python train.py --n_layer=11 --norm_place="post" --attn_scale=0.177 --bias="all" --parallel_block=false --init_std_qkv=0.0267 --optimizer="soap_variant" --beta1=0.95 --weight_decay=0.0 --lr_head=0.00906 --warmup_steps=200 --schedule="wsd" --seq_len=1024
Each number is 128 + 32 x the weight over the matrix's rms, rounded and kept within 0 to 255. Layers, rows and columns count from 0. Numbers have three digits each.

# layer 8 attention query, 224x224, rms 0.0951, rows 0-31, columns 112-223
114094119153081147095142114082097138141131092131083184150130091148098111164102099107183088160105129161161114103145130099131123202187088166123141130132102040150107089157156126203158102178107087177100085128135093155068171100184123072116118089118178095112182177129119151079126099093047127119118116087097191099178106122111125167087125101080
125081099123207147132065092183180082144158165127125119119126171113147109145189089078118123149147126159141111068089142160132118124142158088085102122138138171099113127091145093125117142099126138078134146099120129140167157180170085164065153188173111144100137168125125095176078148180098167121166173058143112067072135123139105127134065123166
132166086083155168075093121165196129092138139156116102101127151089173148113138167111144095150085139134101106122114166130121127061137142092084084141130143111147174124072182105185126201070121089089133152157114146136165156160148149136081093168193099076121119114112132128123062122147119074128114152100183143110112147123202124105134095139103
151101145117100128129198176105180133156166154170138109141133108107050082125101125139111129087140161106107139073144108077055098066135042148114148080106126082143103174148148097147186144100123121101165168110083073140167143100143192110124119143200145091144109109174167077154160095135088089156107112101089130118083119160112121107119111139132
137113100077126149106144108159188090106136134170125122160133165127129133112169125124080169111111148159106149129167157130105130133130142113124105106132133129093055146125177072150118051060081120066092081096119132224164076173158136180101167146210095140092121115098104122128162135142097113131184096136137086077088126124121089113154110132131
131072101141180126133127134110161126153174062108119114166113131088141072146196036137115171158177113156149125059066170169152138190117119069070092178127102184118107103212201134121068123178113107133114150181123133134156130126133115151041168105161167175114174138114117114137152144105118120138150064095124119054154190117103100105133073157140
117160125137142131115157123092067148109088200111127168051148079174137159146145139119138097160183157118126117193188088067112106135120102114159139171092096144113162142128084154165161146144154145147085133095113179109069103148074147096182101118114109109114160158109124112113171149142170115114087159117128111121152114137149117115069177083101
112110093196191061129075122153104127092098151150103183089175050148082180126088167072102104091117133097133106145118109070123136135150093173156143158137144106137124101167109108150156089170143159099105118075160123134129161158138155105137159157098086169134122177096134162132112064106078194163179170049135118138146116130100087140082174072113
103123127156136122163161128062094147181057132075113134107075129152079144153069186144159120141162139124097149170104129112139124185097060174197147132128067058124134084120092186087141143090143120178134151091128128122094145064118186069131121115135118135182139139183043128129157090158132090127150153179128117205111107142109142135133156102046
109126102130167143142139110128137129170125083094105128169117149130136172085153130102104117128133100152105101178087154122140080166131121121134154141152119112142099103167141114162155136143083118099116119134166102112157118124139107149107135177147165131135124110088099133095110114149107122125170122107149105116150149119121125128115079149118
096147135186123106108126065094096130165131146157114117090123133138082187117138139159108145168178077119105137078120162135124139166140131173132138119122099117111100200147130134085068085157149181077123160192110110150133142163128170152119107110132080160160117212073112132102133130142122139142156157080202119141144144130114066105111120125124
128143130107152102082104173174138067110122142136087098102177158125116131139124124127085148132170146142121085177108115185129089138126107134137100158174164114129094115129098154130076149105094120108115088114154179151103092118153122178114176155140119132094107110116134134132098139130128119112146129136119126148117130120104125098153170124113
149099149127135129120122120144165149173125145136137133093090141127137167089170197113137189119128160099125084118113129093166114090136153144116105115094131170114141146104141131095162100137165131118135152101117042116104105162092158098178126135145104099168106155122104162125169149155127132125113111124092125134143132154156170096093140100126
168158120116152103148144155048115147137105191180106151114103129132056137153182118157157125144159135125076091194182160108148100101109097149116140114165119134117123152123122164059189157159116113136159136129132107087107137075125144076145112175111150128130141118090121121079175111105165110100133164137176111208127081147126083099139175124050
119178168111081156159149125130108128154119096192134135171144105073122167170054143085153102136175101134142190132175144074112118115085124156110150082121165090083141134169082175101141048113132182161160090110119193142143090142084112092165115101068148123146120153122185187147146128057142145175133106133126164137126161133079220118114131142126
104113117175113105174158161165054090106103163076158159115171133118084143125091171153128095168168099098167118142128057112108129131137094157105095096117110186111127143129130107157167106135138147124132126089128179090153109076135132110112140150099124129225131179074076118103135115123125131117146175059141120145125106181127064078113098113163
162068114127129123110141100143155090088136107190112109160153116095109102155106084154109113106061123145124115101145160146120122157115168126134120126144140147159079159168138100191127088142143119108072097131112178205129094144155096161075152161143113153155155109124178119123132149110175087142133107059179132075098155153085102167095116148143
132042159124107156141144120114157140173119119115145132106167157141140124093127120134199156118132130155137149168136097181146145109144152081167143103138114181196080082086135111144114194137084058158182114091114093167126193148150128164135091097113071089121115070177112106143123143128065112131081135111175129134115117123153165166175080168124
101172106151055155121209143095091134157140139085144083131113122151073144113146153142161118140151108065147167148142106087087120179105086176123162085128101068121123132159158118161141108145135126157161202128097162085124157090113125093167124080160146115125171175159105111087131092122148109165101099137131138173174138107172107135125120129153
160135088131125142084157093174161163100143064183197065125120119121118069109120145130053133114146111051065123106158156114120111121102127186131086123130122122128109164127178139169158097172167141113090204101084188146151146154134075138101128120133108126089127180109162108094138178112193073097161140093141126138132137146146091148106115177173
133179127108138128125173143128164129145124127140176104156155132100107078086179083092096127100179094089118082162081153181098091126099196125106099170152168203124122126140147167145121154195149126171124131127135110163154176118136133171159097166118098124104108129102158062097082176055124097155099123102131136107117088146114129141109141149170
089172106124203115141051122139134103147110134186095137118142106142151119115161059097117171143091125159157137102160200153086161129108113085093144161145195113122154091154102138089086127216082166116094090112144111133129072077146107123039162101125129178120149128098127150175088129153128150106095161099133119067147157073153091155105133091137
169175157154153158127203112117125189121153169065130137120119117117127137122111165159187124119086158105167120181090127076121103104121097085153141128160131085154213072117105178127164236160109135150176156114136111098087147084113159045150076102079121114116137084180122121139088072057146094087103208121118128137141112100124161136065159123103
155133115148104177150150155144199119128126101188157137145121151140155096106149106108121127117175115128062119164100145138130106124107167117095131153149140131147123113171095151120119139131143155131094149145166124159172142141144115151108127119115149128092106084123136144107140111116150108135128093154145148124128106133148138169157091176142
118159145172123139161148103048124152156118150189136177135149148171095115186120136127243064150139139155116138153168129095155171146174129150079178103105081126138163122089139153128197093098116122134160137106097095132146129185123152049222125099088143122136151155095127133124153078090080173181137132140126133152121164140132070078072150145065
142122101128061146095096151138138135074101129166176168136120103158087152148133111123118126111120151140134097159186133105126154066168108149142114079158138089140139132092121126139095115105142141063137128142144151094105065156127142169106107163128138157098121150040141081115144110138125149100158186118132116184120089116138133095114138090142
111115147177080112099085162137169125150109141163136114118159117120103132110152087098107196120134158183142139133138149159113164125113109118122117081110162094134074157130149126120114167128118141153133092110149149102131132146171121124103173138165156177120151167131125140136110126154186126073102120130193099104128102098112108156137108108132
136150120137073165128157136125150137134076165129151112105185146115073186139159146081092141126104158114134138118146122115107116154146122117136128092104145138134121132129142112107150090139131102085152137111095143139115124096133115103133146123137158130169056186133116122141120103109140118109127203108139111149117073137150157158119118067110
068128142117054151138119162118073133100107099167099130130145116113110127150143118097077114143163124107125145173132157098095141144099148148123096093177149074101096114144130135156140096118171144149108141128110218125111164104135120093092141106092150137112106154111148117137192132142155160145143107102175214115150071110132096142166073138121
134162154159137133145140126101098099113178126071131137167123159136142150141133131139182091134083102145140128142114115167101130121080140112150191152115071119138161113154124164132065139110114088163111137166166199096082164103135113116115125144101161160162164070156142116124110107084159135075138157146152161126152129110114146143141158151140
131154160129112167100124116110157128151094157145085109121142134165126108131117131086180148165125163117171164084102140125143183130127100119099160123100137141174097098080120140110129170150117083158168077060099127114107122124122107104162113101149144146138139115145129104117100112085109108178043117155073143143139151164173130131097184100113
127106156178137122166102172140101157126060149129108221101144121167126130145077139154130105119139112155138139133143091104119137116156147080130108123102097124121133142118059159145137123130140153112183149130092133104110121093133157060146126107039148138094114114091114117138090109164113133186153180121146116193099119094150164113125098094088
# layer 8 attention key, 224x224, rms 0.0797, rows 0-31, columns 112-223
113082146141083115100141108121136109071084101153094118144130128099108147106061138152064141162108170165129143090139136113121140164172115122167087129088176119123126157123099131124129121132136099035113108138105071168145095159182130157147126119157189073175158108081151180084130115098126120121140172109152123106107132124074124079137119102104
134121121113106138136105100130116130154149140130156144092134176218162159187197141040130125094098127137139118123143126150127129130087091136141150121102114158124107128091120102143140111109141086159103156141137133110108150167183128121090134177115049135123154138126106126143123096133114178150168147113092171133154132104155111143119131119173
127139102111144132155090100124135113154161105148122116112126179142125145133164123083158102099073140122119120134130132114129131118080084134113149139108087143122141101085126122119167140114167102134103152143119164103104175154175144110130142145154077122117131148152106160134095119153115172137124149113141149158143123118141123151122144134116
118138117126182166157150112114095069084138112130084110117171158122156077144091143148130138111142104184184082090146076134168082095153055121174086138112144110070140177151088135117090119095182115152109095112136118201162024110143182139145120153104118117147125077092100098117139127140087111186113158068089096110095168182120101085096094057147
095185160089125130176145066113153110131118144107124106091179144170159149180193110060152138077127146064137088122134129118159145151119089093123179126136141149118113123146139100116150109071173112159116118124123210102195119116098146106172122207129062173101100133118087099141173121151103124100120089056144104132082099136156076159084139079139
113105112124099116107149060087162112156181147138112153094160173165153176124151129100127148115140135135094100120156069143103123136178090109113126138109084134134084098118204104171137134109141169113119203161135149098133151147134102125140140180151104147134122180131160124122117115135089109109122176085140169131139143101103073144124102114127
090074178093161153140140185148143157077110161129140091141121103085161173132059204226200097116143082097134153146145122140133098083116132097191117147092105089096076144132123178095144106155094164167140106142119112131098147176136107146127084126101147120110135083071157138120115131103152147142142143145153084169115134133105130116209148115107
104110176167124120117123190141143132056079149150156135138136090110122118175096117144105129113134118162146149103128108126145119113129089131151063123138172110154078174147098170138138189143078111098140096103133084146124116108154131158106116133095146118157137106087119107122165110095142128127121133109142118109114175104115153102163112125142
124115123106182115143132166145111151132093090098127146152129087095116079162112144124127123140171127116171126115147154123104113161166131135158105101137164133142164173150111181084108107132125096122117112107108066123163095092132135134112141126082161127106144079134140114123141128138139087105103106174107101105103146136121100099119160127156
120112098131148128100117086116169085138156121145119125087127123156111163112146156084129111114096139145131082126120102102115122161145129119089151136140115146162113098109146101178135124154112152069115149149162156125090212159159158113126160129156096136172133156113108135134140105142127132167123166069128149072169108103115132133154119127105
140163083177139101124180106104121179147126105133168155095126134121165135129166144033179096132176096161169085071102143119110136171101109190072138134147059203157124180108116141109154080099060133122130144141170185097131146072190119119058163074083119179116105165068155121193148124143088101124120192068126117164183120133121137088136105170140
095123105114140142124110102171154122157136148135149099088105169184150165136138102112081150112097136097080084166136147157122135138144138142130162117140073091166128054131177164134148131143155153132140160138139125110117141173112094093145137121133116137140127128160130146151100112163137133162132105098127140097141117098111148127120132174060
139114142169098099172154170136147177151092164110141179177131088100096125117121164139146081122158106092166167081125095109092141062099104142098065100147101118149189146141165085150130116135116129078107121080126158115151076099119148153039101100131121148096108107108105103131109169140144150081124137146097147188115150155153138100142126070166
108135134161120107117130153160111160110093139089146126157167100106115109126095164163125101132146128144096141097135121119139100109123131135146091109128108146114106138171109134134140089101134094102128123155103073137146074151131123170107145127101172090116119091120115141115166111116138147098140141137133136110126138146108125107152139114131
145082142094177122136136167154117151109135134134144157172115094094106157122097146195128130165152102131128157138166150159104144133104132105138091127123163114116122115141122165126069115132090142076113102143102133099154095110106129184100113079137177122100119141107168103161133140116131135119131123124149139146101125158149146090114085098162
115087165152145135144162140137111110128102133159127139143136103117103106153097139170143149136177126175156153124149129124095130117144104114157090143114104123155091148117109165113148118132092139121159116112118103139150108128106122145119108096085159123146116088087151129126116137105162065130115137090153087108091128159101098093132078105169
121152133148119152080115073099151084118171139146135100114125136152141147116113102136132134116097132103108162160105097133154133120129160118131141117140092115123101092133183084133115118120172164087101155120150171146119109156136163135157128160165094142134087196104137160124169147139091118145109096056163110133136115144075139149090075118102
168114119155093083124081108148165143174126089076085183049149131135059186125221101114139163137126143135128110132106143158089140166160154164117151102169133132121113130095104131116131212135140075166151124110128139098101203059126160085107186119193118124096180130151099107105163104165131117092149073170114108134128165149142181144147156154194
108136112121199137157146166119086137155104073115132108158189067090117115136166159114165123150204070137174145113117213104122089163131074127190109093117163124081127224133073165103133084105089096180114099104124096135121115023152144115110130110087160106116156117136173110095141091120131105102136148172133068171100142143151111103169154111164
091196086132188138153099134137110157104150123178171116121160126130188108120157136103166123140199045083120167098107110132141110121084082141152144127101078115062062160125181106142175048102122154181116135129140189112076141123147088111121085165127074181114121187125148131159142118133098132127132166114151103165109147166141063097176118114166
125151102147070124099118106133166141161097149127102104129127166149109138102182138090165093100098108136130129147152132147099165128079146130118197146101128121120141111125085130154178145124108122184141144103155154119130173124174108116117123124149070092157164140109107131147153124146105172137128132074113146133121120130146140123127126144138
165065125175076129072112104102141110136116130177146104110090169135127162146094108094144125109074111094081129134101127126107140146098118107116174177127144177146120096101215116151129122165177140115106173168089103174099195200141137174141179139174118103144146167122115152124115123166112129118141160086117194097157140070129119171159132140134
189101181162135125105142152120127111091142111085119125133108126134125113135046144221163088147117142168106141129131089114131081081111145129136053149164155091086149147150150179157147114128127160088146153149134090152136073127126150170131116093146150126105210081101146201087133147084137102118145133154135135080131139136087192090127177134105
106156088126161144114093110140135126163140149139129127093128165140155131117180115083155160127115127126171113145135135109106118124106124137126190151143124084132129100111140115137154139131155135152125166135162153136102186133151125094108143132157089138146115167159114121122106120144116164127097131102151176129134108121155126180121149133139
143140167168113123121130177133089144087081119122113156145163119119119120129102122205131092167138131154134159123143121140147128132166135106118067106138153135084134150136091134121124103130123122124111083137099128137167095105125136163113112114097174130089147108096152131120117101053141130124139150144138085144135142140115150104129121114152
092158093179099095165162125188078073088163138115173106157111145112154199149086108197028174105080194160101116163133112116137141095117125154163154203072112101089135116121126134181129111102180149134168098150127137240115061241097110134146096133119128187161099146103130153129082097096198167205129125177141079088182125079114157108133164161102
139152079146100150121085067121148092140132158127143144109134184146125180121157107105124164078120146128135097116157128149158157167121141129164156128122154165166146111074132134169132136110160161154124163149146129117111100190118166107126152126153142124157128165138115144134138116191164142136141102104095113106214119116125112159136146106128
142092101195146137157086117163136110147065147137118168136154125087048138174130159062084142133152130141135147100179149187092173150099100120167113137103146149105110147161088154102099096103102029094126133101139120129139136139091113131080178090116165044159174104079061126098158124126210176127125121131070121144109138167138069093125167047166
065114133081211101153160084110084145100108125133156156138120157062177104188136119093143142151158065108170120079137164129103138173089068121200115146044113121132093165138097107102069089095101101120052138084109130147139065129130115186095161120082182119123162119123138104104130085164141164135195178184115168144159113132186060113197132036195
146173102122124078136124157096079143156110100072156208185108140105057153146130100130097102202131180116133134184165138094107096172097151147176141112119160141141150178157137139107121148135074089098148151120147060096105146063120119159119126117145213103119105101142133124107166141109140115145168081239149092152137131097113130131096160132131
163091120151150136143098146140152117122116121149095191126105113106111140099108130155131091149121142121120155110148156156112170131141148092154065087126161137118129101137138155112129153177118132105094115149100074101152169068162113152102118103130197116175126107114148144089100098146164107129135127175137091081114158145127158077117132132147
109077173127150110132180170125088127129113135145140137185147107099148117132043110198102161165115144158131131128156133125153093080173159116156089171140141112095124133114101152149114123126109126141137113133129095137121075152094139137123104111058185146158154084107174101098128131108137086152137096138139124104127130099112145124115124172105
# layer 8 attention value, 224x224, rms 0.075, rows 0-30, columns 112-223
123158000144109179192159187125102045154159147131109127092070168082142087140169099104118055073103096098174158107183066105154148089132194043123183077131102101161108115116075090074100139110130048146092153081150105162134137105197122109199080165129131085150099101146086081146124140179203107120107186129066069110180143100135097058107116074160
133099145072147086153142150112123118139167135117155114153157140045130109197119110122099115162091187092138114151127214095069141137172144188160189113117157103174121103184081140150164112150174172145110177075124142117126176155147152126122144091150105138130152216068126133165122058093099177094162111111183104085065100173200175086185123176109
123119126155090152133095137122108097170154083180126126143111119156078137097172178087114142154122159123140127067107146167176185139141135079193219112170166094129146094118109128110086174219174123207137164179183172128118147142138107080136048128147169122168115058131019118138118128137117149207156140099087211139102203097145133160049145170063
080087153129071167140127147140152172176137149125171095124117153140139141215174148109197165055151160164136067136111123138134175081055140133115101097166117144131125134126222151121141088111144094095138126153149131186121129114135152123136075030097135148184103090118134151129115101186125162127089050070083152126080079208160123152124121152104
146096193113125116102150141049158089109196107122081175131099098115090154106113141153081183073060197175143127147133110077111102163186110135142122083124150097131088076135093122125106094185127117182134107137139162148078125067131119103110095099151114135143130106147165106171112140102119165191182169129148139099131129117099132099140073090104
094152063097173120119124209154151103164113112161161103189129111125099164187153084116096107107168083087163135102152108142112138090092128120152165155113061131152127173130120082179118133098070121056179127192176118098138076196123186179078097064054092131113115102188134143155122131114165091132102149100121130143123148147133096093137092056136
110184110126204162125166112089124156082105113155079120152124069098169113104105090121098161163121099178159157176146142056104139157191098100148136155117090086082142095180142108114188117109074119200139111139117116121089079200093125141119114131087075137141150107197129144168096113134105076175112142098165065183119082133101116176166145084103
168092154081102094014149149171140114133082151101113088094109133107121122086118143108106128084078154069132090161024215160117037155130088045141161126137255095116110122138138140158106121141177113125177099164163193143085088075084169159133118116118173140106104078075126160140084145089106136120153141072161042117061114126082034086128185085154
115144057083179139132132143141114144118143128118130069157134106129081139161131142139096132191214108115106093118132099109126150139099132136190070153112105196140151157152090123147161146128119140062130129114084129154178122156099151089107095050090130079142108150143134136183118145112150117149089138168125180127155083107166082120104079123154
166157145212125116118160149124129185166127112169174130213163103134079202165121120108070119170117147141143136135102083093131133172131155143162126139178194205215061208115149117123195118080141151179138090197118161110075094154184097119130191166141099212147066137088144113130157169100120139107104074098144119102133091076150105186070103110073
131075185109155101123093189136118152218153147187158100143205069070091111106212152142116103113048102103112122161153130112083133076115109166067064105143146120133084141134070112182119130190127160078145132147117172041170108091129110139182076115104155140133123118165141180194121149111148109222140063066165140159119092133140121119154119135113
122074158120138147167074082104112106121119145134077132088141098121141127144140127097138150150123053074095120131142199134165112102154128183166155161088111148148161123122118135161081157174127087058144100137131122163160106125093140116185096099125114116027146089186123144163139121076106136108175137109143164113066126164131144058107106168109
094080139192151125165156137089127124176151133163129094198070177156106085079075147079178177134028148122138168177117130123112098179195125149107160122059126152144100102124074156156170109142108119214142053084153120114075189142150123055161141164141105119123130157201146153156138119064118107085196098123131184115094132131146157154136103145128
119211171127100132166142141100141118088066097129147129186077105151164053201137075129143055170152124160129122069105137110118151146126115131118212127131137078196118128131146172132137128057152124134108109096190128116140103158117188125081116115169119152152185138158141099142092105117122089106081108210124145238152051117127207171108116198150
101170104144047160144150135120110127086141103133139169180097112118203171097074094068129138119081137123128130093102136123091108194152076170117209125139201085177153074167129110157141134190148071155109149121157137121146118141115104134165132194160141102107069142176130079117095114147052153066110123139131122117183130110120176142081163157147
122107103149092132065126180118149161158097131192146155081147143182127104154091122063108101153188160108105131137058116118152146179095115140128120131140126159148185115145154134150179123079141112154113089183115081121062172132069115072167109100133116161138198131138227152177097162146083105135090103110099168099094113060087099163141130123034
075141145155154085111074079200155098173143131108092097101150130171070142149155160157119100158236087133106110160179202140087138105122126107167092192085124144181118137019158162161113106072113120063121154141121113150148104115162093088072152131105164111120105152161071145151147157147180102056109096131160123085123116136147078146108140107146
135108154119096052134145178107184117076122198207117166130084106141130074167097139101091067125052121100124172171103136139120136132255197154134178130138151191131152062125101092151081122125162077141111116134232112155104140151145144111176133145168121158177115100113188106179132149089121151132167173159090172065101118134092068112125129131128
148128169109103163137095072165099178154069105105143123107181112093112147063136181148093083129161170146112088166188124163134099170117106087113105142120126080095177153191099135099078078149101165124133170159127144076105196126098123146162094227119137085159106139101170118063160125125147122155163201161121137106115134088177151138108126138137
112149088126174064190187113113140176109126108151193118171118119132111105107186118129098129127165102122122119164172171124142166141087204099134095128169093108150158134086132087090166168089084091114170131196095169127164141147113086122138115123104130102118096151109104109187196136123155135129065157145152083137107113150117076153156133103142
173052164128086166140126144155051142109081149133149126134126178120131069064042090120128127123059116077113080112102114115109146122118110139130151145129183147101158073080138089176116135199142160153150117184188155152077120116146106153135143155172088155087112137085175096161155198082125124084166121156106151168074131110097152101154141188141
140167110137155111124094075067151133077137128117099098165170123122133077128128146090145164159153150132137143097130151109201125103125149148089100127093094143147136056233136114147128067100076151143106063142179120066093162157134143173097160141130136109160249157173105162101095087107103153127135132171070132167164086150164105175108124146153
155132172147157074160158162140112160121123176110173110088174109143176099059143091133126139124087123122080139179126146125177191102082161163023149084179117084133060148161099100075133061123180138101093133135160149107137204145233096108120094166088150123103109141067138120092075092163151138169110137136116095139111127161183137153112146109125
089102147151215095113185130119136076115146145123104134070081083091155125095112104139161092128094151112148111113095164082150076114184172103141119058098139148089161073180051123130121125135222144169154120119180167081146172051165171128115076105147176163152094087166107074132123105150164113140122170151110187147112107151077110030145183059168
122108128147120084086128101127133142120142126134164106174089134165125112150151077095175127163123140077142111151145085069199126122092205232132150161082108088128199101181176116133154165090055106088144071182120134177172145134145168108118103106084062121128143216092161116108164155118085128149125143121135123209144145119161112178216133157110
087209163093138125166154218146125151145084154136156174151172147088156071144150096107135168116144140115149166174126073136134105113100155130072087083158124191133090148136075103067179105202126129137120161125135131194164163107157094093087183178083076114104077145072145115065111089181083162170118163115141082088100114108178089142130065143160
108173154139111121148160134103200163089168065099076091153214057076131154127217125162082195150185152154079192093120098096119115204163151106163196092109112091187056095141123187117130061153153115125146138100096188120148140116156192135119165147162111131081107084165110115134112091108113130155090177120125142116124166170130089120196070111138
104108106140148143143089110115188162156125055120169100173121090145127123134126109126144103132143066127138104079195122154124154116123100125164161172168183123135099191153168173115203133131110100063156113144101058087123136223148146132103069072155163111134152097141133189189165125107159044094095126082152094082142122177080086122169132111119
131050160134171104097178128152183114201130123124163128086198116153141137132170116128155140062145137189144162096149138104052092152186120061130158126104124080172107086143135067116079207127101153171127111196106178104128160104191160111105097155118107133170165074137139109151090138140121144128116082134105188151082152119165212135155079161135
127088210122104109109184139062097120148150136157146090178068090151106127139095108071090158149161162134162095091106115105125102119134138150092128202093125111110125169157191121112178180139115151119136054137164111137050118125136124121151067109178147196168100136136172148143127185082167095120153099147193144179164095099032112130131108137088
134070155166116133039150135157118145101089092141145093156106193135163124073104100148146141180137128108147096107126129181117187159065096166114086120118169050103202144120192181206139187049113138055094091157100169101059164176164105082143082061131197128139176169130097094124102131106118112105125058113149094153085100071102184195125129157130
# layer 8 attention output (transposed), 224x224, rms 0.0691, rows 0-29, columns 112-223
202162198085189120070124096145135131175126180109067148192172094159114148212088171121090143043125132130124106127146123116128128097164093148167171109138140089108116119113108144130084118099122168122140122095177118114108078120108158131058148155156204183172142115142186173164154151185078145121136123085099092160120150134127113092107132116091
122111107131095107094143138105122135094120139147155148172145117131116145124138121149150151137162096083097127109163134175108147170029110180102158139116108140080128167159138162191154185111107118166138131162128147133177139038079052143190113082116173106110180128171122106122120133127162116144114128157102108136143106146123179166112175131126
137095204188164101131072119178139128096111137131071151158097094120170175137106165132125155150092116136134166132144123141124115105145174181151107120148149162164135092133075039151125045127150133081181091147103079123115089123100160171089119100172096052181062125144167163121118156089093157151063126106099120083119115081101120108115116067122
166162120162243080095114158124088132115161092047104124130091120118073128086129151165146102089191127081139130126159125088126085176113092128145126135138133098146161128115080135121146145168093166097099152172101055072103149109153192163120182135152200114130180106094109142131142122134182130121125138143124076151202114093081157119140163152135
084136115136155134190080141113097118194109148149084152142120129173137149135191126133130108161146043110105217153076107172212167178113134167105149115084150196091121143156139093135075100176143152150168127097118139088190178134137083073128168128122099157157144183156123135161091096175131130152109063115126123146162156138096030127103162140125
122135136153127126138094092172060091131159173063153118093105139161209087136065079123068145132233127138168077104120145121152105139139161097184094193188104093107155153164225136085086042055132163082087148140148091075111136053092139102157152119140114138109191134147173144135132175165097097154195085089128127145122083111090177095134117132119
061180036192155149129193150064109101180082136159168133128177126132112116102093144116126139108140096132125105143115139127094138167144126204081164165141042083137135214127169141101139090144086160090078139140120110089162130089136203099070115111119078065161152189056188127105192135099119138141075174098151092106128085134083121113138101148129
169108142175121155231110141067070097187037030152069203115128149151098171132176150129150106123116114129166120167120107173008169015110139173059172144144102136149128157085158154128093121086147086148105092131120165138088160131141140106205107054160040139130200195180062127078134119144074118169082099147092052097151082100057047177160181139152
137160132074144173112114078173152164123151163131065170134158147110159099108178117096104109110116183087083117142113139173135093138119137088162151139148112093111121120080138120139116145122075074120141114100206105121078115067155155116165156175162137150117157128139140163138103095118165134113155156099080149133115136158123149107176143100147
103103112154084121127115169104156189132115104102165164161130160141163114165180120148132113192196105095082059132150153101171138140102156137056106067159049102130137095136142118085126105124082131091180123196083139112168210085126160084063090152119178110091150192115157128117127114143088158148151180131146170091158173125183113137134127137128
111120108068169189179123084097141176141156141172133168105081165142160165121149097100156155153201113108170107102076143158110133133112166116130131153144132089169147151145134144117136063087097114166146158121138131119147174121121146142084162139151088080093111076112056122114073138054088130120151119155110125101103162097115150078106084070168
111133142091176142100140139150107117155157108111137136173112101066143171123144063099188130177168156055187096086122143102109113138123100159133110196163103134137148132142100080127135154146150136196118122097088112110137151149117144080123126117131126119168157153147143131100097144131124106145098022117087113139156111125096188095120102169161
144175085161137151073126090147216120175188218151160123120137138087098166116188181170044072155125121113161133112119121105175146033085182093053111116119152177155186085058106076140106190107168118135179134209117097107213113139115096165114120143218082072138108079108151092153146099064170093224092122178134080132167171143175106101122172193053
095101102136074042153114145089102122051118214079122166138137113144159115103181111165074165092127167093121160143141198121184167108119146126145115094094122094084112094172113158081130083165125131068113136100080086156137155139134137190187146121085123161141106155132169118121161136112148219184144149126116088204206111167116134096092133156152
100130127189131057157073124110146106147120156179171143112194093101119124134205097154052163169099108112136103126155140124105180129153122162073157095078136127103102144115167090091152100164158215137091084096148138107098118103117127110135140079136180149144114180101158126120114135108126103110138105166109144153102132150115157153123127146114
154090115165187067125112107152099139110148126134123078179107136129082127158112155214159122188136108176191088125112180084076159096120169061136105137078127124088141168138160103126125127145123140154125106223107022120046131134158176161128093137128113074108169112100181140075086097077051127115125128144121144177187148140123139138057155144133
119074105113152138166134131181113118117122100064100106158146140126132081127124139107154100154149140132141121152146074118176054118146168121077130116117102143100087108145092105188123195085133118144192089086120092092135091097113106104177122141126135165140143092161158105132104141050163105106097172153161156100087127150173149150087082165134
124098164086122085116143097108164139141156097094095055132098156125073147103120093120163109121167103057102086087123096122102125061000143191118111086128118135089156124124152140098174184105126165249200174061170150092131213111115129122076122154133140131116112142210087129133145171138161183145118129195095170137164110173149128116148105120157
156189136127148168110149103084109112159190131168146176138116149092179124118142125199148067132088146137078170161093156077114150096161157117125099099150086126148097105119139104178202098122195127140121150112106213175147147115147111067180145052127105158119081121118133197150088148144146158108090083084168124087082145123093135129129159139132
143113126165075152053131164140182088149138131115132143072085121129102120144078075159097132162154156164145105074064101120114053124204049175127094123163119100180098085115122143176144167100103112131098155129185165115136120099127114111122158162117116135143113121097113123137114132075089140100112178066142168092132068123111109129148127133101
127092095091145114150077166100199188113165128116144147105151144122091092129155121151157152153136127159125137127116135090127138108115103159168094147155158145186173146099223102099127171087127119132157127100108112219095135127093136113131118128163119150154164153154142137124151080118095122171130123170107075128112148106152059111068131181115
132159125119174161169133173140133175118116112074133097091132146133107163120116100184138090091100134097127163179166165149085104200107152172164127137107139113161141126121141136103169132147201141112108140131124118160049107106126113081156105157122047148116104099093165115136161167147151086178110114075235152151176138107103179126108091117080
125082175143059089129116114038140107110120164146120206091117155149076191170113085167176151081179151174181130109156092137098092163188150140155146120142107122150085141106138164168138146163096174147143067075120213141181113176039097080167148088117119201174143131080137108153137141142126095048132115098165093158133117109107131086093133128202
117140207111110145168066156122146110192147146147105104109114160106101126082124158127092130088121059080190152109129096140149128146157167142080167135043150127085139164095087165109127075152169080129161108108113092183099131193153107071148144125143153067127101115184133181127084194129116143138122159108166076115089153129152143139133092196116
134137167141088115090186074101101178098078181107154112168122140106147151171139126198176097126135154123108108110110147142153068097152105119117139166174174088093091110138102134184107078180101162137160101135193073134091123120112094113151080093126113132105141130101150214115165144069155082128194158139123185083129073077179127122143147127110
135120130201156157100116142055117150142174059121113130123135117143150148113129075192155130131115120166075065084099138142163122153171151078117089139163110076141172150166148135144178120126138120146163170146158178139150215108129141092122099117102149140144108108172136078161139121127172104069099143082194144102110141119037145101156122125124
130152114152165096130127104132116116125092174158135171135153166144095180117115212127104117106095110113151080223178160162132106075135181112143123147141064073167125132150074096085165188145139116165140129208103149087147160104112081092146063129150122142149135156102092140134103096160089160105073107086204111145180095168190104134101091097157
078174101159140140144047094144089057161116181118140145083125122128127144153131126110152145134170118102128111159103140137128139125099125110105080117150092121108174086067143077134099131074119151117162117138131140136138145128162127080065146136115170192161111228162168110118093078105138173129128127102143113124158115064129161090106132094123
118128118138120094135126066113150128162136170138160106090107175138145103094105102106187125160096132148146153095104117063176126201187153162145130093141102148135144157146073093133174084111126134070153101169117075140103147112157128141114122147116080058110135164175115156172067170162112158194130126109142169163187126146142086145095086102076
134141094151140134183101122180145126114152102098143173135123167154152117116184149131126112133143074126079130132117105081132141120097091134173060090144102135125155134111157124173096120170155056133142131134112098115089134106166131120075064148119172111182121152142114086061176071139144181153148188158130158143139112097202119130110167088137